From a checkpoint of a small transformer trained on Wikipedia.
Architecture: LayerNorm before each block, learned positions, no biases in attention or MLP, untied embeddings.
Each number is 128 + 24 x the weight over its row's rms, rounded and kept within 0 to 255. Layers, rows and columns count from 0. The size above them is the row's rms in percent of the matrix's.

# layer 2 attention output (transposed), 320x320, rms 0.0692, rows 190-207, columns 120-159
size [125  92 104 120 104 114 101 101 113 113 116 106  99 119 102 124 102 106]
[[173 137 128  91  90 152 120 100 141 136 111 142 117 154 119  94 127 136 132 152 130 109 138 105 102 122 132 110 128  84 140 134 158 153 117 142 169 106 113 116]
 [125 145 133 162 100 140  89 112 151 145 102 118 148 119 117 152 144 149 137 128 149 121 167 100 115 131 104  75  86 109 141 138 142 147 107 127  88 116 125 158]
 [146 117 134 159 115 100 124 164 119 138 178 138 136 122 149 142 174 126 131 155 124  89 113 150  88 116 141 175  87 145 149 134 140 144  97  94 117  95 124 121]
 [118 120 132 148 116 145 133 143 151  93 107 154 180 103 151 169 108 141 116 150 171 163 129 141 132 115 142 135 115 141 157  98  95 115 106 163 126 146 119 126]
 [126 136 115  95  96 102 125  99 130  92 128 141 156 143 114 123 135 115 131 146 128 174  86 143 129 124 133 145 165 112 153 166 167 133 134 108 182 154 128 189]
 [160 181 106  86 157 172 128 142 149  83 122 153 149 123 132 150 126 112 142 120 170 137 128 145 132 102 113 175 144 169 117 162 118 129 146  87 159 101 114 127]
 [106 107 119 178 130  99 118 165 102 155 127 100 126 113 139 128 163 140 113 121 159 127 149 127 116 133 114 139 123 115 122 157 110 129 169  83 138 119 114 126]
 [ 81 171 128  83 148 118 137 188 153 131 112 135  97 168 112 151 135 117 100 113 152 120 124 129 105 163 122  52 112 150 135 147 104 120 141  87 157 118 135 164]
 [ 75 194 105 158 147 133 125  83 109 109 113 109 139 121 104 151 102 119 118 110 107  96 134 126 104 126 121 155  95 122  96 138 131 182 111 146 103  79  82 154]
 [130 119 120  93 159 142 119 162 140 106 129 142 123 112 119 127 168 111 129 164 127 140 135 141 178 120 123 137 128 111 143 118  95  77 120 118 150 143 127 139]
 [122 169 112  85 110 132 118 140 109 121 139 102 136 123  98 115 138 121 124 121 120 163 143 150 118 118 110 108 117 116 151 157 151  81 161 182  83 154 146 151]
 [144 123  92 110 110 130 113 145 152 113 155 146 144 122 123 161 166 170 153 168 133 134 109 105 101 100 129 154 129 128 107 136 133 154  93 124 122 106  95  87]
 [105 108 143 116 129 146 122 118 142 157 164 108 135 145 152  66 140 152 147 138 121 143 170  93  95 151 138  88 144 119 139  98 137  99 105 131 104 136  91 148]
 [108 125 159 114 128 101 122 114 149 168 119 116 133 121 116 144 123 156 123  95 140 134 120 143 108 155  87 132 130 127 148 117 145 157  85 170 156 121 128 165]
 [171 136 114 119 122  85 129 121 198 122 114 145 146 128 174 131 123 116 145 161 106 167 110  94  95 145 162 115 128 139 140 134 102  96 124 153  95 109 114 143]
 [112 150 105 126 137 155 129 108 111 142 122  87 135 157  88 136 112 116  98 109  91 118 115 167 145 138 137  47 101 117  84 127 145 154 148 106 131  83 128 149]
 [148 168 122 106  97  86 116 119 134 116 120 118  84 114 163 123 151 130 102  93 149 150 147 125 101 118 146 160 176 129 119 134 158 114 165 144 188  94 114 116]
 [ 94 152 141 127 153 157 104  99 179 125  85 165 123 127 146 118 131 145 135 112 155 141 163 100 132 119 144 107 131 154 113 149  94 140  90 121 102 134 131 119]]
# layer 2 attention value, 320x320, rms 0.084, rows 191-207, columns 120-159
size [ 87 107 116 107 109 105 100 109 116 116 108 101 117 103 123 109 110]
[[106 119 150  92 135 110 147 126 154 108 116  93 137 121 127 133 132 159 100 110  88 122 142  96 134 101 128 176 168 103 118 129 119 118 124 129 180  93 146  74]
 [136 101 126 147 146 142 131  92 112 102 132 119 116 159  88 137 101 202 132 108 121 148 113 101 128 146 118  85 125 111 124 145 114 138 196 127 131 174 146 137]
 [128 105  88 139 162 140 104 126 116 155 135 127  71 130 147 126  84 103 120 124 115 130 117 131 104 117 123 126 154 123 109 126 158 118 141 118 152 138  93  75]
 [140  97 150 128 124 155 178 132 110 146 151 124 160  68 149 126 140 171 164 124 103 142 122 122 115 105 112 132  98 104  95 121 121 130 110 147 135 113 171 167]
 [139  95  75 150 140 123 149 138  88 142 153 161 141 162 163  87 116 108  86 124  66 135  77  63 126 160 136 135 131 116 110 138 160 153 131 110  96 160 120 111]
 [179 145 112 115 124 136 159 130 103 169 124 128 145 124  85  87  90 138 159 151 140 106 133 124 151 123 138 115 137 154 117 101 135 103 111 167 185 139 166  50]
 [146 110 130 127 128 107 137 111 116 125 160 123 151 128 148 136 122 116 155 107  93 132 142  91 161 135 106 155 101  81 127 154 110 178 121 141 125 146 109 103]
 [153 147 103  84 128 115 143 165 137 132 128 152 127 138 115  70 140 158 128 135 122 156 128 101 140 185 145  98 115 130 141 122 137  93 142  97 154 141 145  94]
 [145 124 112 110 120 140 126 123 110 104 132 119  88 154 129 126 111 103 137 120  97 115 134  98  99 137  89 122  99 150 149 123 107 149 125 108 140 149 124  68]
 [127 110 108 134 133 141 141 134 169  83 134  82 172 149 170 170 108 172 149  94 155  94 149 125 123 115 107 172  92 141 152 110 126 143 108 145 139 122 111 137]
 [165 158 134 119 134 167 130 113 151 106 118 129  82 114 159 125 134 125  85 151 101 100 101 115 125 137 109 135  83  96 114 131 107 135 111 126 142 117 105  92]
 [109  73 154 150 156 114 144 138 119 108 103 156 100 164 149 175 125 137  89 115 168 107 112 171 127 100 163 149 145 125 139 159 114 104 155 155 119 121 134 106]
 [106 108 116 116 137 111 136 126  86 128 154  88  89 113 144 121 108  74 138 130 113 147 140 125 162 101 137 135 123  74 138 123  92 116 167 126 108 104 108  95]
 [ 86 132 122 140 151  91 110 125 120 149 129 140 109 142  78 153 164 139 114 153 132 106 133 173 147 147 100 152 156 175 155 133 149 142 151 128 122 125 105 190]
 [106 136 156 146 148 138 141 145 118 122 148 142 176 108  89 109 132 109 135 139 114 123 110  84 108 145 138 135 127 135  98 187 141  85 114 106 166  78 126 115]
 [121 128 126 143 127 154 134 125 137 129 186 148 138 123 171  91 132 119 142 138 108 105 112 123 156 113  95 145 132 120  97  79  83 129  99 130 135 132  98 140]
 [145 137 113 112 140 122 188 138 106 178 144 141  98 104 131 102 155  86 157 123 133 105 118 130 122  81 174 139 112 127 113 118 139 185 160 146 185 161 129 150]]
# layer 2 attention query, 320x320, rms 0.0702, rows 192-255, columns 120-159
size [124 143 127 131 146 144 136 132 142 122 133 130 140 141 135 145 140 147 141 138 129 133 133 150 126 123 140 126 121 125 148 137 140 138 146 126 154 127 141 146 129 129 123 129 142 127 130 127 139 134 143 133 129 138 140 144 126 133 145 151 145 129 138 136]
[[ 97  97 151 159 131  96 128 154 142 108 104 141 152  60 104 163 144 111 128 118 112  98 162  94 122 107  95 138 105 134 129  99  91 130 133 161  82 114 121 138]
 [101 143 142 116 160 135 150 135 143 133 145 140 143 107  80 120 117  92  90  70 178 126 135 141 110 106  83 142 120 143 121 127 119 112 105 105 107 152 118 141]
 [134 112 115 155 137 113 130 118 102 164 131 151  93 112 158  94 121 173 136 129 139 135 169 173 132 125 147  52  84  88 150 148 122 111  67 180 119 102 146 131]
 [131  92 152 138 121 134 169  94 147 115 139 147 136  90 132 157 116 129  99 124 154 152 129 134 155 128  78 102  94 121 135  97 173 132 138 160  96 139 104 127]
 [164 140 156 103 150 123 132 139 129 125 149 113 117  78 120 148 105 152 183 137 128 131  97 117 120  97  82 139 151 131 130 135 122 126 139 127 165 183  98  82]
 [ 91 128 133 169 148 109 111 135 125 172 150 122 135  75  90 112 127 130 144 108  97 126 125 177 137 135 110 121 127  95  98 148 124 162 138 153 105 116 112 162]
 [130 103 139 171 107 114 143 153 116 145 135 118 194 145 134  84 134 159 101 141  99 104 134 125 117 123 123 100 122  91 141 131 134  84 119  97 149 112 129 150]
 [158 116 134 159 117 128 147 145 134 122 129 127 136 109  92  99 114 141 106 118 105 130 141 134 107 105 134 103  89  80 164 125 153 119 121  87 135 172 138 131]
 [ 79 126 111 150 103 144 145 132  97  96 143  97 121 158 141 136  88 133  57 126  94 141 136 154 119 137  93 137 105 134  77 131 142 140 109 124 136 159 112  94]
 [120  95  88 112 154 129 137 113 156 140 130 109 119 121 111 136 100 134  97  88 153 121 128 127  92 102 128 154 143 137 136 143  80 117 150 166 108 157 115 124]
 [135 122  98 123 136 103 133 102 134 119 131 124 162  99 123 133 101 127 135  96 141 143  85 153 139 175 144 152 119  50 137  94 107 171 147 106 134 129 138  84]
 [119 168 136 102 146 155  95 122 106 135 147 159 147 107 140 155 102 116 152 154 132 158  98 111 141 148 123 134 107 144 107 137 138 126 146 102 152 112 116 113]
 [162 118 118 148 121 109 128 108 131 159 119 136 108 106 117 163 101 105 105 152 148 119 132 116 145 147  67 101  61 149 149  91 129 102 132 125 145 151 134 131]
 [131 141 146 133 148 143 182 152  99 136 127 126 172 159 115 102 136 112 121 168 119 124 113 124 119  90 119 105 137 101 144 123  79 122 143 130 172 132 150 172]
 [130 119 151 132 125  99 151 140 133 123 149 152  99 142  71 107 142 103 147 144 141 112  93 138 181  98 144 115  97 126 150 113 141 144 105 125 103  88 128 127]
 [160 124 127 130 101 142 146 150 141 106  91 113 119 155 132 107 132 152  97 131 127 124 118 142 136 141 143 127 165 156 130 181 150 104 126  84 114 179 145 102]
 [127 125 141 132 134  97 103 137 138 136 132 109 124 152  99 137 123 119 143 131 124 141 146 180 101 152  75 111 163  96 159 103 161 162 134 128 123 144 137 164]
 [ 96 178 124 155 153 128 125 156 109 121 167 150 145 159 168 110 152 161 106 120 100 117 114 134  75 121 146 151  75 134 136 136  93 137 106 113 106  95 141 144]
 [119  95 129 119 165  87 133 138 119 125 125 142 111 136 110  94 105 143 142 138 150 128 115 130 170 158 111 140 140 122  92 151 121 148 127 118 116 187 113 114]
 [117  92 122 152 105 165 126 112 143 163 123 141 145 152 122 117 154 108 128 138 159 155 133 139 161 128 117  99 124 138 133 137 152 124 111 114 144 147  97 136]
 [ 98 113 155 135 138 104 153 143 106 113 122 151 138 138 123 141 135 138 139 107 154 105 102 119 139 119 113 101 143 136 102 126 108  86 133 159 163 105 119  96]
 [103 161 105 107 109 142 103  99 107 170 146 138 115 116 142 127 120 144 117 142 132 136  87  85 134 110 151 107 171 112 143 135 149 173 127  65 118 137 111  99]
 [139 141 127 113 146 117 144 128 144 128 138 104 119 143 134 136 149 111 111 153 141 130 127 130 187 114  71 196 151 125 143  93 181 157 112 174 140  95 126 112]
 [179 133 124  71 119 129 108 131 132 109 138 144 141 136 123 113 151 144 149 102 144 161  86 148 132 152 132 128 162 196 107 116 138  90 162 122 143 149 145 164]
 [159  58 130 145 124 126 110  93 166  89  87 130 134 109 127 118 100  94 117 122 107 136 130  86 170 164 115 130 118 150 112 103 153 121 123 137 124 152 138 164]
 [117 129 128 168 135 125 158 102 169 139 124 122 120  88 136 106 124 145 119 100 104 119 130  85 120 106 139 166 121 137 118 175 149 120 106 194 154  97 145 118]
 [147 139 140 115  72  89 115  84 104 142 131  94 141 164 102  86 125 178 104 144  91 140 166 119 111 123 125 134 180 115 114 123 153 115 109 107 135 133 167 116]
 [128 136 165 132 107 131 109 145 114 110 130 161 116 115 115 127 109 103 129 147 122 142 140 126 163 141 108 109 129 140 105 116 147 116 103 122 123 144 164 137]
 [125  86  71 132 130 138 151 127 124 125 174 163  86 143 141 161 125 148  72 121 134  93  95  96  96 132 155 155 156 164  93 139 154 124 135 152 139 113 114 154]
 [158 140 147 138 170 127  99 124 122 139  92 147 161 120  95 113 122 139 108 125  85 168 137 145 166 156 119 145 140 136 119 146 161 119  95  98 121 107 141 110]
 [135 107  79  81 185 188 137 147 156 150 131  94 161  95 104 153 183 134 141 113  66 123 125 155 106 136 103 171 122 135 133 146 144 117 150 176 147 130 104  92]
 [ 89 112 129 103 118 111 129 148 108  96 150 122  72 125 145 115 122 147  79 137 119 139 130 164  93 144 180 146 121 136 131 143 146 135 159 142 111 169  99 149]
 [154 119 138  99 132 119  95 161 104 148 142 119 104 111 155 123 141 121  93 174 145 183  86 139 132 134 122 123 150 131 117 127 122 142 113 129 148 131 115 168]
 [102 112 149 156 121 169 125 150 121 111 140 115 122 137 140 147 135 125 114 118 139 103  84 133  74 176 154 117  64 123 104  91 144  89 145 171 137  85 118 138]
 [104 127 146 187 110 118 124 146 123 122 110 126 101 149 105 165 147 159  84 101 141  90 163 106 152  95 117 163  93 167 146 106 175 112 160 112 167 167  94 117]
 [106 116 143 111 141 105 116 147 135 103 114  88  98 155 119 130 125 131 156 169 125 115 100 144 129 126 132 142 128 131 131 142 145 119 123 142 121 115 119 139]
 [108 159 135 165  74 160 128 165 131 145  87 101 143 140 106 137 138 172 147 135 153 109 132 121 156 116 114 150 111 101 120 142 156 116 142 148 182 114 133  72]
 [191  91 125 116 121 142 127 149 153 131  97 106 115 129  77  95 139 141 150 137 159 156 127 150 161 145 128 110 159 109 157  96 118  92 111 131  95 164  92 136]
 [136  99 117 170 124  94 154 126 126 132 140 170 123  87 164 168 137 107 148 127 149 141 144 124 141  91 116 160 123 152  99 141 135 151 113 150 127 122 123 122]
 [ 98 143 149 145 112 133 124 102 129 133 149 148 156 103 120 134 167 126 116 115 118 116 127 125  86 132 110 127 142 121 160 168 145 162 119 152 130  88 100 155]
 [134 122 122 107 157 120 140 144 134 126  84  84 128 108 127 105 135 133 129 161  93 122 141 118 129 124 111 104 110 120 144 137 129 100 118 142 120 123 115 150]
 [108 128 128  91 128 134 136 135 109  81 122 111 138 104 155 150 142 116 145 142 121 135 156 157 183 133  85 116 163  76 118 150 127 141 124 146 128  90  93 120]
 [154 155 105 137  83 106  89 109 148 151 124 200  95 141 117 130 141 175 156  38 118 116 114 142  85 122 118 104 109 129 128 110 154 140 166 140 125 168 163 127]
 [116 142 113 116 119 121 130 102 101 153 108 109 144 111 137 148 111 148 121 155  99 101 166 156 114 132  92  94 134 111  98 134 161 135 112 156 112 142 141 138]
 [ 81 128  84 152 130 172 151 117 154 113 136 162 130 124 143 160 122  86 150 114 144 139 100 124  98 133 130 188 126 183 147 140 119 108 144 160 136 140 137  95]
 [110 136 139 114 139 119 113 170  99  90 144 123 173 113 145 142 105 127 114 155 134 124 140 110 106 131 136 200  68 122 139 144 149 148 131  90  97 124  90 126]
 [145 144 133 140  98  93 164 122 144 131 135 112 149 114 120 161  94 121 134  84 132 100  74 132 127 175 108 130  84 153 143 132 100  99 136 147  71 130 109  94]
 [116 201 127 102 153 140 154 169 122 141 109 117 125 115 141  72 128 113 111 157  90 159 113 117 121 129 124  66 109 122 150  94  92 113 154 146 142 130 106 112]
 [119 111 131 162 163 140 134 146 126 138  99 109 105 150  98 118  93 153 101 121 117 140 105 134 123  95 120 178  87 154 123 119 150  88 129 175 115 180 142 159]
 [148  88 125 159 130  95 106 110 109 137 111 134 100 142 113  85  95 168 169 111 131 166 132 127 191 155 123 103 122 139 140 131 159 110 127 109 167 186 140 111]
 [115 104 118 169 113 147 136 101 167 149 137 162 100 123  90 106 167 139 135 130 137 145 122 145  95 149 158 123 133 179 123 163 150 126 106 109 129 112 122 136]
 [111 151 115 128 115 147 171 121 109 163 131 110 132 110 128 198 147 114 118 103 132  84 123 127 113 124 164 173  95 139 112 116 112 148 100 156 119 129 164  99]
 [150 126 156 145 104 138 101 155 124 185 149 160 142 150 139 122 134 124 131 107 135 109 155 133 136 151 144 104 136 102  72  71 165 138 120  93 130 118 182 109]
 [113 115 119 119 116 161 136 110 142 105 127 154 125 155 115  69 127 106 116 113 173 156 187 182 149 128 111 114 178 140 130  96 149 162 124 119 122 168 128 138]
 [120 178 119 144 111 130 112 102 137 157 119 116 149 160 122 152 113 104 136 161 113  99 110 144 105 154 109 118 143 147 100 152 120 141 141 138 124 104 141 143]
 [117 181 139 142 147 173 121 136 176 136 141 116 120 146  88  75  74 107 148 161 106 142 101 131 102  98 139 120 139 129 169 107 118 129 143 109 153 135 142  93]
 [ 72 152 140 145 122 104  97 104  70 161 121 191 102 134  79 124 112 161 140  75 128 115 114 130 130  96  94 142 167 159 120 157  97  98 115 156 115 103 155 110]
 [124  84 111 141 113 113 106 131  92 116 140 136 138 123 106 118 132 133  89 138 115 148 144 118 134 172 117 117 115 132 129 142 134 126 155 133 137 147 141 158]
 [204  98 132 159 127 137  94 120 127  94 137 146 129 185 128 120 109 123  99 134 123 112 137 122 137 146 140 100 151 130 151  85 102 136 112 112 131 182 129 143]
 [ 74 152 150 108 127 144 126 100 124 142 108 151 117  92 170 108 132 108 114 127 145 187 156 151 166 116 143 103 114 143 112 158 131 123 108 169  96 135  90 103]
 [121 136 147 127 145 123  81 144  98 138 118 132 148 147  71 155 123 131 148 141  96 157 154 122 107 174 144 106 100 172 138 134  88 133 122 154 121 128 116 132]
 [131 155 164 147 146 141 134 135  95 128 136 135 120 149 157  97 135 135 103 129 131 119 146 124 103 123 112 107 120 133 147  96 148 135 112 191 124 116 115 138]
 [ 92 151 152 144 113 122  98 155 160 133 124 160 185 144 104 110  85 135 174 178 125 151 124  97 130 157 134 131 111  95 159 110 158 137 118 130 120 130 133 133]
 [103 168 120 133 112 162 113 119 139 124 115 139  92 130 123 122 152 124 119 137 186  49 151 108 160 124 116 145 143 102 115 117 141 160 105  96 126 141 142 109]]
# layer 2 attention key, 320x320, rms 0.0754, rows 192-255, columns 120-159
size [114 137 119 126 132 139 130 127 139 120 133 137 138 140 134 135 140 133 128 132 122 128 130 137 129 124 137 126 124 122 137 137 128 138 137 123 147 128 134 144 124 128 122 125 134 126 135 126 129 127 141 128 122 125 134 133 122 127 144 154 141 120 132 131]
[[153 111 126 135 114 133 126 131 194 154 132 139 103 141 131 139 115 125 163 118  94 165 117 106 182 133 149 136 124 138 133 140 163 162 114 125 123 134  90 145]
 [135 120 141  95  99 126  79 123 157 110  88 167 161 114 108 113 126 107 151 133 142  82 125  98 116 126 151 141  97 111 139 180 160 115 148 114 152 123  57 130]
 [163 138  94  97 156 107 146 142  98 137  98  82 102  95 140 141 134 120 133 136 182 163 111 172 129 105  81 110  99 153 133 144 119 113  92 116 150 109 133 113]
 [107 119 141 125 158 141 165 125 178 138 114 120  98 168 101 180 164 144 140 148 118  99 140 143 116 156 141 101 179 137 178 139 149 120 118 125 175 145 123  88]
 [ 86 129 163 157 175 148 128 161 144 152 147 116 123 152  98 133 121 166 116 117 149 118 163 146  91 156 141 143 176 150 134  90 123 130 118 120 134  99 115 134]
 [168  92 105 120 153 154 150 133 181 112 121 107 146  78 157 112 157 120 140 137 140 147 112 149 133 148  74 134 111  92 124 142 143  94 142 149 166 114 111 139]
 [120 145  91 141  94 131 124 137 159 160 143 108 107  99 158 136 113 113 140 162 176 140  92 119 154 132 133 120 140 103 136  90  95 163 138 126 149 133  84 129]
 [135 135 112 144 128 177  84 111 144 144  97 123 130 130  89 138 117 170 133 120  93 109  72 137 118 132  90 117 178 140 146 177 135 135  93  70 133 100 116 120]
 [108 131 121 111 124 146  91 129  89 117 159 160  76  99 121 123 142  96 128 147 131  76 136 116 137 143  89 119 115 160 137  76 140  93 157 167 126 106 123 136]
 [124 107 108 142 137 149 106 158 106 133  82 120  83 110 133 121 100 109 137  96 105 132 109 110 103 134 110 127 117 156 152 131 170 125 112 154 115  86 108  92]
 [132 120 126 136 112 126 127 154 102 192 147  88 134 138 168 130 114  81 126 130  88 121 114  86  91 129 109 115 133 128 150  91 113  85  75  82 165 104 128 146]
 [102 116 137 126 142  97 140  93 110 140 109 154 145 183 180 150 145 124  92 110 134 129 126 134 110 118 130 126 133 123 177 116 114 108 115 181 101 111 136 115]
 [168  88 106 109 122 107 134 125 105 105  86 132 161 141 102 109  99 105 163 124 139 127 161 143 117 109 119 131 114 146 115 122 171 149 148 149 160  99 120 103]
 [152 158 109  76  96 120 109 121 135 124 132 115 131 139 108 119 106  85 111 131 128 181 133 105 145 132 118 146 133 138 141 105 135 139 110 108 105 133 116 133]
 [148  96 126  94 159 132 102 117 153 154 118  51 138 156 150 150 135 111 125 154  97 103 149 167 119 158 168  88 138  94 147 157 164 102  93 126 133 160 175 131]
 [131 140 115 113 144  97 148 132 124  88 124 140 142 172  98 147 131 157 156  91 150 107 136 112 118 121 148 127 137 173 101 107 141 183 108 132 170 134 146 123]
 [142 111 132 105 107 122 119 130 140 145 125 163 125 131 155  91 142  91 137 153 161 131  89 130 162 169  82 117 103 133 143 136 157  96 126 137 100 118 151 141]
 [130  99  94 102 149 133 124 107 130 115 114 152 112 114 163 129 134 110 111 122 189 110 154 105 129 107 124 121 148 171 110 162 118 167 133  86 181 131 176 111]
 [169  71 140 112 138 117 134 127 174  99 116 140  97 132 150 127 137 103 116 100 179 145 140  75 154 124 142 123 111 144 178 143 175 119 163 161 110 126 110 116]
 [122 135 156 129 117 136  94 114 101 132 112 113 155 120 164 144  90 171 153 134 108 143 113 126  93 158 160 117 132  98 141 170 152 141 176  94 110 118 173  82]
 [122 131  98 147  85 133 121 142 110 122 132 119 110 112 129 159 109 139 157 133 146 131  88 133 141 151 147 134 101 127 106 102 123 133 124 136 118 160 125 144]
 [146 124 123 122 133 141 106 102  90  88  97  74 107 119 121 133 151 121 159 147 114 115 117 129 162 159 142 146 133 145 143 117 135 103 205 128 163 166 131 156]
 [113 124 181 121 129 107 148 133 106 111 154 123 162 169 129 130 103 135 121 180 130 115 164 135 162 131 167  94 147 135 101 140 172 124 144  99  99 107 142  91]
 [104 107 161 130 150 147 147 117 140 105  95 143 136 134 166  82 111 131  98 113 176 103 158  85 140 109 100 117 140 159  93 128 114 112 108 109 153  98 123 115]
 [141 123 137 124  94 126 121 150 148 139 135 111 159 152  94 170 142 152 180 149 136 159 118 146  85  47  99 149  86 123  98 157  98 170 109  94 129 138 134  82]
 [107 132 149 152 116 116 115 136 135 121 113  95 103  98 141 151 135  98 102 105 130  91 152 126 161 183 133 120 130 127 110 118 113 135 108 100  76 166 142 134]
 [ 97 142 137 116 102 133 185  97 109 100 141 135 136 139 138 157 120 168  93 120 125 126 137 148 103 154  98 137 116 140 151  62 110 121  89 128 166 128  99 132]
 [109 110 144 107 134 119 133 108 142 141 112 162 149 112 139 115 122 123 149 115 128  85 116 127 155 130 145 167 145 113 106 108 110 164 141 124 124 130 145 152]
 [133 181 116 113 168 173 106 154 155 103 102 122 125 163  44 152 116 105 134 106 137 100 125 122 137 111 140  82  76 127  71 122 140 179 107 108 107 172 195  74]
 [112 139 134 174 104 115 130 144 126 137 107 131 126 130 121 144 136 164 122 142 116 168 119  96 137 108 127 110 126 128 103 125 106 119 124 112 149 114 131 107]
 [121 144  98 170 146 141 127 166 135 158 141 132 176 150 123 104  85 160 148 141 138 116 131 130 193 122 147 110 156 115 119 142 138 159 172  76 105  66 164  96]
 [136  79  91 118 142 137 170 121 150 100 121 145 125 122 141 146 108 151 108 111 137 107 144 197 127 155  78 133 156 106 132 143 157 127 140  68 144 122 158 112]
 [124 109 141 113  78 145 130  78  94  66  97 120  98 139 141 105 125 125 123 131 150  89 138 132 136 124 132  92 149 148 122 104 178 109 108 125 133 143 166 117]
 [172 128  90 161 145 155 100 118 143 157 147 131 129 126 104 127 129  80 132 166 110 100 131 106 141 111 152 116 149 116 120 113 151 147 183 137 111  88 128 141]
 [125 101 121 103 166 156 136 136 120 125  76 106 126  99 139 180 170 147 135 117 106  76 115 125 127 138 117 128  81 115 132  90 164 144 102 168 163 141 111 124]
 [125 149 119 198 118 138 130 164 108 109 142 137 167 124 107 144 108 158 145 150  87 164 126 193 127 136 118 103 110 126 161 136  78 151  94 135 165 119 121 142]
 [124 141 126 164 147 168 142 146 141 140 119 117 110 105 138 146  95  83 116 120  91 131 129 104 128 152 142 116  87  98 129 122  96  97  85 124 114 103 131 161]
 [123 155 143 146 125 155 111 113 176 125 123  78 179 158 117  86 121 114 124 104 127 121 155 123 131 117 134 136  94  97 138 115 117 143 151 108 135  96 154 138]
 [136 128 151 112 155  81 139 122 149 102 137 179 124 127 142 128 169 110 127 110 113 106 100 130 160 131 112 103 116 110 141 120 133 174  73 128  96 126 156  95]
 [145 138 110  89 103 132 109 119  74 122 143 120 143 139 170 142 131 103 118 107 105 126  96 137 118 127 110 136 157 143 137 139 144 134 140  84 114 113 107 111]
 [164 141 110 131 123 102  96 125 139 106 152 127  98 129 126 122 152 144 126 135 163 155 143 124 124 119 122 103 169 125 132  99 163 161 134 118 179  88 141 144]
 [143 150  90 134 139 120 140 141 113 124 113 143 106 169 135  72 103 122  97 138 164 137  93 157 187 147 113  89 133  92 145  86  99 117  99 169  93  97 131 152]
 [111 103 103 120 167 164 139 109 109 147 139 103 131 127 104 138 154  79 103 113  94 142 156 114 128 143 128 132 117 147  88 184 111 158 117 153 145 123 140  78]
 [171 140 172 139 139  69  99 121 107 138 127 116 121 141 132 157 113 157 100  87 160 131  92 159 111 128 104 155 129 150  96 129 159 145 127 141 130 114 145 106]
 [ 49 124 167 138 108  96 128 151  95 120 132 146 159 129 132 141 121 122 136 117 114 145 119 171 118 138 129 115 159 132  99 150  83 136 112 137  73 132 145  99]
 [129 117 116  84 147 104  79 133 138 138 114 154  87 124 148 183 112 134 162 164 115 110 130 141 106 144 162 143 145  84 151 129 107 130  95 155 151 172 120 117]
 [137 103 145 150 187 118 134 152 114 145 125 128  72 124 141 135 161 106 140 164 115 129 181 126  95 120 173 105  97 106 131 151 124  67  99 161 157  91 129 104]
 [102 151 116 126 105 114 144 151 130 104 197  94 112 134 100 118  58  96 121 102 173  87 148 107 133 145 150  90 178 103 117 144 155 124 171 109 116  88 133 123]
 [142  94 183 147 111 133 141 160  94 117  56 137  95 103 117 159 148 117 109 106  92 129 131 100  99 168  94 165 147 112 121 171 170 110 125 138 102 130 129 124]
 [ 92  92 148 146 116 131 151 105 130 123  89 131  99 153 138 151 139 112 113 102 154 151 115 135 123 109 119 139 106 131 122  89  93  98 161 175 114 166 130 125]
 [108  95 156 127  91 180 143 125 162 127  96 104 159 112 164 155 179 148 153 117 106  94 111 143 103 117 143 107 109 169 125 180 117 130 114 140 116 193 173 155]
 [154 108 149 116 133  82  86 126 102 150 134 151 129 136 105 161 110 159 123 136 108 116 150 101 137 119 137 144 138 134 121 113 137 159 142 127 132 130 149 109]
 [145 112 136 173 123  44 159 145 107 187 191 132 142 108 149  97 113 172 126 127  99 160 128 106 131 133 137 139 146  85  99  81 109 125 116  93  84 183 120 141]
 [131 143 112 112 112  77 142 101 135  90 120  98 129 142 108 101 131 117 168 114 117 152  69 152 115 126 171 119 168 121  90 144  98  95 167 135 102 136 125 134]
 [121 123 134 140 127  91 126  91 112 124 120 173 135 126 138 118 116 101 135 115 157 118 141 101  72 144 124 172 155 136 112 165 128 105 174  78  90  89 121 131]
 [118 127 138 133 127  79  93 137 122 150 130  84 158  93  81  78 148 135 128  44 138 164  92 112 160 161 151 149 140 137 147 152 129  72 152 160  46 159 141 125]
 [138 114 124 125 154 136 163 123 118 173 117 126 144  75 116 142 136 125 160 104 111 139 142 141 140 159 109 142 133 114 121 123 142  99 129 147 105  88 148 151]
 [117 150 107 150  82 159 101 141 173 153  97 125  98  65 121 163 120 122  87 101 141 149 113  98 166 140  99 101 147 118 142 104 121 135 120 129 129 136 101 107]
 [148 169 189 143 131  83 123 125 113 104 106 128 102 161  85 131 124  94 117 148 179 122 128 108 135 101 139 153 144 116 163 143 118 138 113  98 103 136 176 105]
 [ 67  51 133  96  95 101 137 137 123  98 118 124 142 116 162 110 123 141 137 162 146 121 118 155 129 158 125 143 144 103 153 120 139 135 109 173 155 143 126 115]
 [126 103 119 147 100 143 180 130 146 118 118 119 161 124 123 136  80 126 101 170  99  88 146 140 121 150 187 144 153  94 116 138 152 138 133 107 123 125 104 125]
 [ 86 161 119 122 110  99 105 131 107 130 153 122 108 121 127 150 109 132  74 137 127 143 121 118 126 139 118 148 110 101 131 150 156 115 123  88 108 119 115 121]
 [144 124 176 142  93  84 148 126 111 150 108 194 155 122 161 132 147 140 121 113 174 167 160 132 145 129 169 155 145 141 154 123 100 143 101 103 136 104 124 105]
 [157 145 155 142 155 149 111 106 117 109 105 173 150 125 137 136 124 133  97 128  99 102  78 130 138 112 121  93 159 123 125 119 101 122 110 141  75  96 144 134]]